Weights of a small GPT-style language model, trained from scratch on English Wikipedia: MLP 3840 squared ReLU, capped logits.
Each number is 500 + 25 x the weight over the matrix's rms, rounded and kept within 0 to 999. Layers, rows and columns count from 0. Numbers have three digits each.

# v: layer 3 attention value, 640x640, rms 0.0425, rows 174-193, columns 160-319
# o: layer 3 attention output (transposed), 640x640, rms 0.101, rows 174-193, columns 160-319
v174:532502491493549559562502505508506433465515495519453518495520486481516504487526507454495525551477517551492504478514501487543503459492518450524543496470462461472479534532473502460464520506489516502475491526523431483549508505497495515507517527488529447541514510520516534486515548555498464567441504487461533495533490531493492527478505529549512512523500453549510502507514522478497509514511543485503507495477536506526488486496480500472481505571512513492548524504544515491457553522485474
o174:476488534507493448475485479464492488515484561508494525492488492500513530499481475479480504487530501438456507469471514509461523485532499475530471481476487497495494537516495497509470513453465466547493496505504512482503529486509497497554501517502475508529517469474463491521496503525487491499519500531486527527501482490490487468496485524517462487488512529527512528483503450518495500502493476494515528496517483508500521475471535505484498489464537502499493508490489536488496518537506507
v175:460515511523498456495517484525472509502476521472545528504486534506535541499452552510531514456482511477523551492500533427447516473533490508490488511505482521520508493477497522418503494485522529524478498554515457500527499525482518520502480550468525462451472522513472516473514486481498503508514538438493478529464535456492504551525472498474508480508505533504502517580483469523479535474484506532499516491528554472496529513444553507515505483501511511500485426537502550516479525499446498
o175:483500518512513475510539504502491487502494513536494510504480479544423523512467492493449523456512523532490527504476534489466439488513514502522488477457471498504464481534494491463498493500502493507456470502525515454499498488518526488459538520493537507455476525513504494534469501447482473506493492538477507493471479494498526527534507473497498523507442474511524495509529487501469498491532498502511484508489483509481500479487517480487513569486515497497511493510510516512480511522538471
v176:487487506516539514529492495501526532520459493508481484489528478507494475503502524533523502489508473494503540491514496522508518533504495444511484522491493510498492535507555451524497494485518496536477499499526517519481467496475501475456458459519533494483470501470474528505502514482485539474474485488537511451499500512495463475544515456461495501493495536515463493456487515569502466482503516524463537528512481506497552517489529486477498535491502520519531522470490544468475508521496515
o176:531503474535497479491493501503481505494544483534525476465536571498475495510488513458489528500547500488491487501501495535495524492466502512500488489509520490471535492489500485506489498480515453466504506507529505490503493485499505496554519432535513481493498478475516510523508518503529504487491537499489457441474505467470511472515507526534507486456509474468503524496472489527487477484511515525492506495516457505497531503507505462529470495502496512509531517482496505467489505526506494
v177:486507487480543525513483494535475486512491513496568454514508491471526489499537535471564544465463476484506497477474501482506536480550540479478480520518471526498504501494547473498508506495513520536526470537500484516492514507473529490504504509492488519469477485510519501511517512488485495507471466519525469467509562480479469511466526514505497465548511514450486500505498504518509502500464495511506527528507530499488499558511515494516569472507500489493505460471482491527485497472508506
o177:529488449508505471506474511523527487456471466500468511512528490535476510479493504517465478481489538522539527465471497491513539488476480477496488491533480490468531498483495490491514486497511463526501561476488529487522545496478505477511479488527494485514522483482521548529522527501497508513517499542491465486481493488502479494560533503514474489497501482488492532478492478470483495489492487508515486499511527506533474495483516485513481513492520528470501558478520536472510497566489476
v178:516469533493482485524507500506484496452480466523516486510458509506528509534493469440548494461458500464516502488529487546508515510528463502487445497426538507502493496517505481552490459467534509472530544506534477472495462550462490456500462521530506522542522486523486500507528522546481496485512510483474512466503527471543489519480502493491490535492467547489502503544482491534521507476518505480503537481498516474509523496474552501504497540498506482508493532483517477510485570497477515
o178:508500496464481477508523475506536527513524473521485512517555515527495526527479498509542472507523516537510546483499491503518506460520515510472490505573500492491464505467508492505498484507481486535479505503508553501502500443486509522509470494478490487479460494446514504495511547492517472547483463531565522544513525483503527494559516481513472518495538476461466468513545523531508501499502498485537477487498526449487557512486528459566494498510488519522471497505511536514495506469483505
v179:472469509494496480492517492509501529470515519475535520448493491519519523466513482519503532495522473539509518489500452489522486528498508527525486520500489540510507531481455461440499507547472546563479503526533519505514468534495517482492466502520486515499483493494512486524505471446517531519451515483474496520499476488477494489501475533508473509535485528517458473485490510482476506485520521500570502489505529522517522490486516478520519476515521487467524463494457517512439488486523480
o179:500484493509527494509473472520486499503519455544503503470535476497485508469507499517499495475499504501507518522516530502485492515449515491523476545489518499519541518514505497470475471505490490523528530539480528498508510485498518481475520508471430503472492502492514464490493494488499519490515509521531484499475494526512542527489485523503522505483455484519495503470521541498515464487472520523544478468476537516508485516488510545487527499479522518555522501495494530481490477481510498
v180:483486497489514516489467479514490504454462495474490498537511500495499486505476492540545471514489538484458479545483489492523489467484519490482480508541479547520540516474482510491442540524514492534466511470458478491487534501515514533480547505487493503499504521505474461463518510559539481479493515500530488540497508497481491520487507517507493526475529486516530510505531486488479515513528492456504489466486503496514530508483503529471514515488546500517525489513527500512517502508485491
o180:509507487492462601515516532474501482485466496483471475515519447533469439481479521500511498511498491491576450507475526470481476486492498478496490564491484453517491517479529497480483512502490487541491491531470512507511558544501529508482526501500497530501484496469506487522516524498467530489508521496465534525481519483510458474466531509506482514454448475547474489493460512490512496479443520523506530518503455526515477491473473532496520519459481486463488486474466456469513506503455522
v181:476500462513459519479500465464495475482515511495483467499524539492478512500515511461490483529521511518471500510543481550549507500560510491461488483500509473515463510478483526522497543477477502465481523509502534500515512457479457519522508473500495496517548479457551495512473502511500492529466532507464543482465503523483498473524462491525550504491549482489431507554558507513515518481472519459496484438499494495467524502510471496511477518520516519491537551460496477515551466490499518
o181:505497497483485504569503497500478520447512469448487529476520492480504478519524533487546503473456478486488491564488543523546446472498510464538539508500524550536515504545515464536540530481537486488548523502500517507543550522520527494524496468470522521457521508485520526446455514469472502529485475484522513481503492528511484505515479478496552547521519520492490496491489461504514520510504477509512492515533460457501455527509510521488517476445488472460513487459526484493547507528457515
v182:515538498512520490454478472485522508461497435503518486472502468521534486519514510519473511476495509515512492460505487541492460501493494505524491479466535560533491498485529543510517526510536535488527442490495459484483494491492482483489502499512530513514506506496500493528546480535519516488465545499490461514482523510480496491495495524508469501503467480556473465504529526534494490481502574512530536496475540518491540505536544453518487458481554523507502421508502529497508506469487483
o182:415528469507467557528500493501506510509527517538517477499517518541458481550517493551467506446470490512499517475503448512512480517485525534511532502486492494503509486517504497496473481480501496505455485538509474488495518550491509486537500514504496487492480464496519476499490483515461508530512499491510496484458506497529500505489535460567496523452525543497495526509469470484483522504517492502501485494472508483509497485516495520457551517469530502481551493505533470499508514524478488
v183:478509525487488504462538516543484521512504437481504486516503476519515508515514488541473528487517492529533525519552528513492463514478521531503484473487482419495467528520478537463506503514494478481499492497494542494454522490469503435494498516457496528511491543481530484507512529513522523479545581490514536491523452524465504484486479479503462515451455539487526477519524509506498505500511532498456496512540503475498520547548472517508502483509505446502510478487459464495481492526510534
o183:501489476506497481470505496500509502498542514526483513501506491525477500500497476490514549499505491480480502512499508528525509526486499518517494487522457517509512495463486487527519494508535518506501451466515517492510469493475533508514518519510485546507524513535495490539532458481479492492467502506468509495489510537508494533488496477478517493500490516516479476533489477474473472512497550506494502520459519524512546502513491511496499521475461545485500500495467525457483502457493502
v184:528510513535458519536532491497475512484515532536506494551456411504513520568506506445495488474561514509463487494489472484476552512489514497491543502538498489476533543530539502504448512531510532522462506462435478531505495489518512522518499448493480491493506530487531484481495513485526459436522498509483555482529503461493484493513525466467502490486513543544489508452487487447538514495486508453490516471523504519498518478542477487514510507497519492537552513509434450538535497508516464
o184:508536506460497465501457522464481420526500519489494511551492491466441551533514468504510515517522527499552462484476507499512465491538493502551555491490511478464529538522535499481506528479546508493525548465484468559486483474508518505474503438475491494474503525524462497532486513460462511517464490492505468497497507481516462483486434470512487526517459545515527487443480525479495474473479504501449519477520510504504523483551486530509474486549526458494501530482509510464522496488521495
v185:513495502517507559479465507514545500478454498464480464495450494467498509479497480471531536517489487486535461523519476500519580454492515476492548554466475504509463484453539520524520514529500457545482553501482476497496536490490528521537510520466498485487482523519525505520469511484515493480487484478530500503512487554516472535480510464535546499552534513481496524546531480493467508551493512518506503475470491533472505503557501478527492510489473448501509533518507485468524496499484542
o185:491522469504493468480473504477540496495524497445528457463444468530517537464527503524496476502502511472431465503487536469521533473475494498518503514535463499511517514530531497508505518491491492476481539496531504479544533533483550502469498515495501473511523517475540492536509554470537495520521480461445517490521496500542520484489537500483477504514481491476517466517512457490483478463507495522484462528511488505470513476523461453508534492479466496508507473500484494515473482520481483
v186:529493516469462501484483470495461483506493524489466461482489506502467482496528512536477483477480536465516477495487546534514504513458527498500502481476485485532497504529498463488442490485535490484504426524521470529457465449489484547497533474479444510527513507491534467513531542470500535536509505517452497478470493504472500505495512486463539515516551500519453506480501507499517508476476460525516489498478487486504516479473512505537477525480487496510478485463482501491521522476560512
o186:467516516497525489443547500515485477507464499507514492544530507461522543509499446453502564524524523497487519481489437488499498537517509472481540485523506457479512488538485538496512454501522487491480467477476552530569503543485469467486474507489544459510477520498492534480488470488486472480471502492519479519490527502470514494486475492484473493474463546514492479463468480499529542455496491511511545484515501493515520474519470529484479462512581508454517499482510502474472518502545529
v187:510498502489525517496489508486529499562541470495488536494491464469461470534486511481522502519542490539535524527504515459543529475509516497523494513495495515528487496543461488519553547468519537463477523510513524480500533524494498509513477462515514447530474479500508531517495531492505515494502461483479465542474484494469466474488498507483482484496435503501471449526539535532537543493492514476509498479533500489533512473501501502477487551504512494434496509505460506481474496530489476
o187:500506529527472416512506482518477517473526541512493473431478529502487501523486503480530483468513473525509511499525513524493511508520496515557460497484537492493486532497542490497479468542490513508492513533496510477479491497491501494509472466505499489486482524491506472435504500481501492465445527546481503474498482499487525522538478516457525499519502512507472506494500458528522465488513454491504509552497478508507473497466516501507564472473497513548488479462516466541526476499531547
v188:491459491524506482417418499495531513495456537526519514470560469515509526504499532498487515531495482528522480510478489485516511524490543557508519508500450501513485490454432478492499486482477510521459508497506518485491554535472492502507530482482520503488517461532503500504521506516483519528489487517473514513477476470535448453499514528461479551531494556507522488537547500452472441494480469529525510518514477497543515519527477464516494496524489503516492500499539503514527503504490431
o188:515512470471520498496502516505472532511525532494494498459437463497497486482517497497490532486497496505489517441534502525487509467504496534516503491527484522480502501524510471519497474513487534483474490516484532456469527473524487497511515508502475522482491541451495495536520487506502510532531511460538507518509454510472533513511467464503495486462514472479515531519497492499482510504508442529510482492507527467496490489484554489459512528526532509488435485539536507443510528493505498
v189:506488512545448514496484530486482499488509499485520491460466514502498543500435504511501534530495504499497501512543537456490529520518494528526534491485502491503536526523480479520472530482472531497488512485489499523466469496480495490533551494459508488456519488493478502512501498488490462537498496479507544538454503471489482515522485509495519478500499479499489468468513488468505533539533494517457474518525528515508473490547497484522521521490502511514526514541513467495512535493487479
o189:458492513487515483533508495506493469505466482463466478531514541508520501441469489502494473489516482481467471458510476465498531501497498503534479503482484520510471474515528468490473501505497507503508503499527496509499494499506519489457531519539510478548494494511476498467478523496542504485482460545472528464509500497408489507466472502539494460451494514484479488525531503504518500517508518511535484515486538449478555522504495526522444519482540500513555501503524538493506500532504503
v190:497529506519476516455510495503495542500486496518532513548537474503515500495505470523483497497492444532490510487474533469476522539496530471491484525558448488491507439436494504541537503496471492495509558474519527510516482458490480504489499502480457507504470523528479471483509502518482496507512548519449490486493521531517497513515563488494489547499477476460474481503480507548531460485440522530514541510499478514494556538504456526546563483523486513475501481500510478494510489501509482
o190:513478441476514490496491500538535536512481496507484485488487506479470525492497526478524529492524503504528511483522521452500545521521511487519532498465493505487464467513519521449509555516507512548529533451500507511484501512510481525536473475520480489499530522488511509471484513531521514491479489487505537495540487510487487483496536475465482494536534486511502524447539524524536453509503507476499526495485512493478492512493526454523519528542486527500458530537478517504507556465523468
v191:532471536494461482533508499509495559510529520503494482515508481517488490532525509507486484502525480488482507474517520556510467508483503474453490453450490501522486494501501495449513526474452471508580447495484483503525469490507492512440483562508531482488507482505469497479495524471504483510490509485520544505481486518519520464518493535481509517499485473526450471519479506526496523517470498507503501490493496519460526495471505507485467501452532498491484513481541505493447486451503470
o191:470468504497488536491532492520498499502490475537483514523499496497494492509516454508515523503522485478500496472508489500477468495468486504493483501510489490523479492469514506469459485523513521491495477499476517531469440501500524516483473493558519512469453510503487461484479496493565514481538511498518495502463536513515522545472506526512490478430514490513516497484466507512482516487464487516510495490487507469517506489480515525510469519464496493501509522493498544532463495504478461
v192:504475516482527484520473504525468475503507481487497461490472434518490533512498495443498522527523454496472510483554524509486557518523513499538481501475512481497479466521490504466501518473479514488457505488514478485476526517514486546491473504500473515445491475469481475524460518500475515517504507501482493514474483526470508555491481484506500509503502502488498507493467530477512528493515513489509487528462477442473510505502493523492498512526447482477505539549502489505481481536533524
o192:518474522496520463425501511510508487525497524510517496519513518465496527470484489518551505509510517512514470494518508519542531510443561488510452494538541506492544495510497493499530515535492512497532506494512474478468539472516490535525506516510488473520494516546462538468490485483533499468470482496510502474512443520484513554523470521448501492485508497500491488502508513510491511496504477510504492486504487534505522500469515516491478502508535511519491510514499573493463549517505483
v193:476487519482550510505474550517515526535521549504462506505496496479489442502520515524499556512502502519533487506511473458484489436452516458512530527531509499519463494518501446520493497478517500518465513478505510483538505509493491562521524508492451464507542496499546495495502506484470520513534533535511497481529447507523533452508516474526488485503482523548502513449535507498514489510554478545494516465523488487548548479456505459456525465496439511486534460527502490506484496519537450
o193:504509461493494518475496509526488468505549423466507491491495472528497520474489482473499548493546476522457501525472502486483514510494504476545572507465501483485526491482486524517470480492466495516488524487553471531517462471531541512511483519505498508544505505499488448489490458475463516477491492458481514479498457478497455474525485534501481465490501479510484470469535494471526526506505544493504512532463483509469494489473470480527514517498485471511503470483532511477507512492459550